Weights of a small GPT-style language model, trained from scratch on English Wikipedia: vocabulary 2048.
Each number is 50 + 15 x the weight over its row's rms, rounded and kept within 0 to 99. Layers, rows and columns count from 0. The size before them is the row's rms in percent of the matrix's.

# down: layer 4 MLP down (transposed), 576x192, rms 0.0543, rows 554-575, columns 128-191
# up: layer 4 MLP up, 576x192, rms 0.104, rows 555-575, columns 128-191
down554 082:37 53 56 73 61 82 69 59 47 26 46 60 66 45 35 57 38 52 65 71 45 70 66 59 60 61 41 38 41 57 65 52 64 31 40 50 42 44 31 24 32 55 60 58 72 67 45 56 33 63 62 58 28 61 65 64 72 48 36 51 37 71 42 72
up555 097:50 64 49 32 52 36 35 29 54 53 43 48 58 64 67 47 25 63 32 42 62 56 52 53 43 71 62 61 42 56 44 50 64 32 83 43 53 61 52 20 39 34 27 23 62 34 34 64 61 46 23 49 41 38 59 74 51 56 57 44 31 62 48 94
down555 091:46 41 38 79 46 44 23 53 53 53 73 62 45 44 49 46 66 44 56 16 36 51 36 57 47 26 49 46 29 46 55 56 78 56 39 76 41 54 58 76 79 23 42 51 46 41 36 60 76 39 73 43 75 21 40 62 62 80 40 59 22 20 43 35
up556 073:10 39 62 57 66 25 33 63 50 31 36 56 36 34 41 53 49 54 89 29 37 63 41 70 40 62 65 43 47 78 59 34 56 56 53 69 31 37 61 28 11 53 56 78 46 46 57 43 68 33 44 44 41 38 38 74 37 74 60 41 22 57 58 44
down556 066:68 44 61 38 25 29 45 58 58 68 48 59 31 59 47 59 59 64 63 76 49 53 60 40 40 49 32 48 46 39 65 58 66 51 24 49 55 56 32 45 71 69 52 37 40 65 87 47 64 41 70 32 11 43 55 59 55 36 56 70 33 74 70 48
up557 106:29 47 59 82 48 48 44 82 32 46 51 46 86 37 44 66 59 49 53 54 61 46 65 38 37 36 44 28 51 38 47 47 50 36 34 29 53 60 47 60 35 65 41 36 39 33 43 66 35 33 64 38 57 21 68 62 52 27 55 56 44 45 47 58
down557 097:48 45 43 44 61 45 52 49 63 43 46 61 34 40 51 70 44 27 52 50 72 35 30 57 42 53 19 62 43 70 51 30 26 60 36 84 51 61 47 90 54 62 39 47 55 35 35 87 69 48 53 69 86 47 70 69 66 53 71 35 31 87 55 34
up558 090:48 82 48 47 40 63 26 39 99 16 70 74 52 70 62 18 40 68 29 37 48 56 65 67 46 38 82 44 62 72 39 38 65 42 44 36 28 60 40 46 50 20 47 63 61 51 62 40 47 33 45 57 50 54 48 65 33 63 70 57 48 46 39 67
down558 086:47 41 36 51 70 53 14 54 49 62 35 71 59 47 47 38 40 54 40 66 34 39 40 44 55 11 49 43 68 54 57 39 32 59 43 43 47 54 30 45 49 61 42 62 30 37 33 59 53 51 47 63 45 31 46 47 49 52 54 63 85 36 51 63
up559 085:63 43 66 51 53 63 49 63 38 40 30 46 26 27 53 64 40 68 67 55 73 53 59 52 76 35 60 48 26 51 47 56 49 71 18 62 55 39 62 44 68 53 26 67 68 50 48 65 27 52 54 28 52 51 66 78 60 36 50 67 47 41 45 60
down559 086:42 46 64 47 37 58 38 83 57 75 62 57 64 51 48 59 64 51 46 69 51 70 70 25 73 44 40 38 59 53 52 57 24 51 76 41 57 42 43 43 41 58 28 22 48 33 60 77 42 34 56 53 49 70 60 49 49 34 38 69 49 58 63 36
up560 109:67 46 58 55 42 23 38 26 57 49 47 36 48 43 60 46 50 37 64 45 52 85 48 33 47 50 72 56 55 31 70 45 31 22 63 53 44 47 42 54 50 51 77 60 50 66 31 43 62 57 80 43 46 48 41 41 44 50 48 40 87 53 64 31
down560 112:52 30 42 42 59 37 58 42 71 26 37 40 30 56 90 90 36 62 65 54 63 46 64 59 45 50 71 63 55 56 54 47 08 48 51 81 45 64 66 70 27 38 47 35 48 63 44 28 64 50 53 46 60 34 27 48 21 51 66 53 80 36 48 60
up561 103:27 49 40 63 50 59 21 47 59 57 35 70 33 64 47 50 31 58 51 50 58 65 54 50 29 57 49 29 52 18 50 64 80 40 47 46 53 46 28 61 69 54 42 71 06 64 37 59 52 51 75 32 56 63 63 61 78 60 57 29 43 21 81 83
down561 107:53 48 71 32 51 63 75 58 43 33 63 70 59 44 27 79 44 71 29 37 28 35 66 39 63 51 41 55 75 47 43 35 69 36 51 26 40 49 37 59 66 74 66 63 27 31 36 26 77 58 80 43 75 61 48 53 42 55 60 32 32 61 33 66
up562 100:05 33 26 63 45 58 49 47 46 53 27 36 51 40 49 51 54 53 51 41 57 39 40 54 36 46 33 60 33 59 36 60 45 44 59 34 54 19 46 60 59 68 15 52 71 44 45 67 58 69 34 35 51 43 29 49 18 48 25 74 26 34 39 63
down562 100:56 32 52 68 46 71 58 82 55 51 45 39 66 67 73 40 23 41 75 63 47 31 46 57 44 50 48 50 49 46 59 32 49 42 69 34 30 25 52 31 55 54 76 88 53 58 48 40 47 70 59 50 30 65 46 59 51 79 58 19 24 18 63 56
up563 110:52 55 38 43 54 28 66 73 33 32 68 33 18 34 26 48 48 51 41 32 45 54 70 49 59 71 75 48 56 25 14 50 59 71 62 51 31 58 44 78 34 47 40 30 52 24 33 50 33 56 65 37 67 40 51 67 52 71 56 55 57 54 43 67
down563 122:62 59 57 79 69 59 18 46 32 47 43 44 41 51 33 68 43 40 34 24 59 27 68 36 63 59 64 48 30 67 38 57 40 64 62 42 60 39 66 42 54 68 57 43 58 58 76 42 52 51 39 24 51 49 67 57 37 38 62 49 70 52 50 50
up564 086:21 43 40 40 46 67 50 69 62 46 65 46 49 78 32 33 41 52 62 30 65 59 21 56 31 58 50 41 60 79 52 42 56 36 46 29 88 54 50 72 76 59 53 80 41 34 72 61 52 29 56 39 35 43 72 66 28 33 77 53 43 59 71 41
down564 078:80 42 40 55 22 52 56 40 57 44 76 76 49 57 40 30 50 64 55 52 70 63 85 53 30 52 61 75 62 44 60 21 32 38 50 67 64 40 48 32 67 37 43 58 52 60 27 48 49 49 53 11 34 59 65 51 33 48 70 38 33 58 52 31
up565 101:66 53 37 65 44 76 47 71 44 35 61 63 39 79 61 47 68 61 71 51 46 28 33 30 51 43 41 54 64 85 40 58 32 58 21 75 63 56 39 42 84 50 33 67 34 59 51 59 63 46 73 39 45 51 58 62 64 61 70 47 77 23 69 40
down565 095:47 59 44 84 91 30 52 39 51 50 43 61 59 48 37 52 39 41 47 62 42 56 58 50 54 68 72 48 45 57 78 33 88 53 38 25 60 47 49 54 21 30 44 59 74 57 56 56 50 58 35 76 32 58 35 53 54 66 59 67 43 39 56 42
up566 089:63 58 57 42 60 33 61 43 78 41 56 30 44 56 57 38 71 57 62 77 21 27 38 45 41 49 23 43 56 25 51 67 39 68 47 51 59 63 77 53 49 27 42 71 61 33 24 43 36 30 40 67 07 36 60 58 50 55 31 37 43 65 53 64
down566 092:45 40 42 44 78 52 59 71 55 25 61 50 48 66 50 62 51 55 57 26 47 65 76 59 44 54 59 48 36 42 38 38 19 47 76 62 14 39 39 39 51 19 43 79 64 53 54 45 41 70 78 68 51 50 47 45 39 45 34 49 29 39 50 50
up567 100:58 40 53 53 50 65 43 56 43 57 42 40 46 46 53 44 72 67 39 83 36 47 33 49 68 33 56 60 68 36 73 65 12 37 35 77 34 51 48 49 57 16 59 63 73 66 65 49 62 38 42 35 26 55 41 40 47 44 62 60 31 50 49 34
down567 096:49 31 48 56 38 53 21 25 45 15 32 54 31 46 55 56 14 29 57 52 62 55 72 68 36 67 68 58 63 40 58 72 88 38 41 29 41 73 55 59 25 23 38 55 53 93 61 40 40 52 45 77 43 41 56 64 60 60 85 54 70 41 54 52
up568 111:55 13 69 77 48 54 48 47 64 52 54 64 50 47 85 62 43 77 49 59 32 57 34 49 74 49 68 28 18 67 48 26 73 42 45 41 70 70 53 47 52 34 49 61 51 73 12 45 93 47 32 40 52 33 36 36 58 56 42 42 60 46 37 59
down568 108:52 41 33 36 32 53 79 41 49 45 38 37 36 63 63 27 36 75 49 69 37 49 21 52 88 57 48 68 42 53 62 59 63 28 24 49 52 47 38 14 48 50 52 35 84 88 41 12 33 56 51 66 61 44 61 58 43 45 49 56 60 51 36 59
up569 105:42 39 68 82 55 43 55 85 49 31 32 36 50 37 39 59 56 63 47 54 40 39 39 42 39 43 52 67 77 63 75 57 37 66 36 49 55 67 64 47 34 33 52 45 58 39 52 75 68 48 55 57 19 47 63 49 55 54 11 37 52 42 43 27
down569 086:50 28 61 53 56 51 52 53 42 62 13 55 50 50 71 58 61 43 64 75 33 74 29 28 36 17 62 52 20 79 64 15 56 47 31 42 54 41 43 49 47 53 54 30 49 58 35 56 33 52 50 47 66 31 45 64 39 57 47 43 66 66 56 31
up570 093:26 63 40 42 57 75 48 59 58 54 50 77 36 51 47 41 41 69 54 36 66 43 57 63 51 52 71 19 40 63 36 42 52 55 60 67 33 83 35 44 43 40 49 54 50 47 67 61 44 52 33 32 65 53 67 49 45 27 59 45 21 07 19 87
down570 089:58 48 39 70 40 47 36 43 66 56 57 24 53 65 43 39 62 28 40 60 49 40 40 51 62 24 29 36 82 54 49 50 61 39 57 32 54 53 35 90 56 44 39 35 36 48 56 44 65 56 40 34 41 41 52 44 53 47 68 58 42 57 63 59
up571 115:69 59 43 35 32 44 47 55 51 36 56 26 46 19 37 53 45 75 40 58 60 64 65 75 51 52 64 47 63 80 74 65 59 54 44 33 46 72 74 48 42 53 46 66 49 62 51 50 45 52 23 43 63 51 56 35 61 57 53 16 44 68 30 33
down571 114:67 64 68 57 37 39 42 48 53 71 68 71 38 60 49 14 35 78 40 64 53 32 46 49 41 46 32 48 30 40 47 25 36 69 74 17 27 55 48 58 46 47 59 47 18 59 52 73 38 93 47 52 36 22 19 27 44 69 55 75 49 46 61 39
up572 096:78 33 29 52 65 69 39 25 64 55 43 25 61 49 62 52 82 53 54 48 47 38 49 48 52 42 67 47 45 16 57 36 60 49 60 71 37 35 64 16 50 62 26 38 38 36 50 58 62 30 73 23 36 50 41 35 66 58 30 38 63 31 43 52
down572 098:37 57 50 49 63 42 80 67 65 51 65 44 42 50 03 46 47 42 55 61 24 23 39 55 53 52 79 56 41 49 27 35 61 59 61 46 44 37 50 64 63 64 65 40 62 51 33 48 58 53 54 58 19 97 42 48 71 41 36 51 57 43 60 48
up573 138:35 47 36 45 78 47 42 53 50 59 34 32 43 50 27 30 49 32 55 19 57 64 29 55 58 34 44 41 47 56 57 84 58 71 21 49 40 54 69 52 71 27 65 39 65 42 35 35 57 82 65 40 68 39 56 24 61 44 27 48 44 39 46 51
down573 144:43 35 68 60 51 55 44 48 58 37 61 45 47 55 58 51 56 46 52 62 52 64 24 32 38 46 49 12 38 43 80 34 60 62 47 26 60 68 64 62 66 44 08 29 42 61 44 40 76 51 58 50 48 39 57 69 24 63 79 36 33 31 56 51
up574 116:91 45 64 53 38 36 51 60 47 29 37 37 65 58 52 44 36 62 41 62 46 66 60 54 75 48 62 64 42 51 29 44 38 75 42 68 51 35 37 50 32 65 58 60 44 30 44 73 60 60 57 30 81 67 68 36 37 36 55 52 29 41 49 57
down574 135:58 47 57 51 61 39 49 72 39 43 45 60 47 42 11 37 61 26 65 51 80 54 66 59 85 82 79 47 50 53 21 50 56 49 66 64 39 40 40 22 75 45 44 68 56 39 58 46 66 46 38 42 65 52 38 62 66 51 55 27 51 42 29 67
up575 092:73 53 52 54 39 41 38 54 49 51 78 45 28 35 32 17 58 46 47 61 45 42 27 47 62 52 43 50 57 33 41 51 59 67 38 36 44 44 54 39 30 42 60 32 43 37 63 35 56 38 49 33 20 94 59 41 58 45 15 50 66 61 34 46
down575 092:48 50 27 34 51 68 77 45 68 60 22 23 43 50 57 61 46 35 75 37 59 44 58 21 47 49 58 30 28 53 32 40 59 43 72 50 50 60 31 56 58 37 66 55 35 46 65 46 75 39 53 58 53 62 20 42 62 40 20 31 63 25 44 50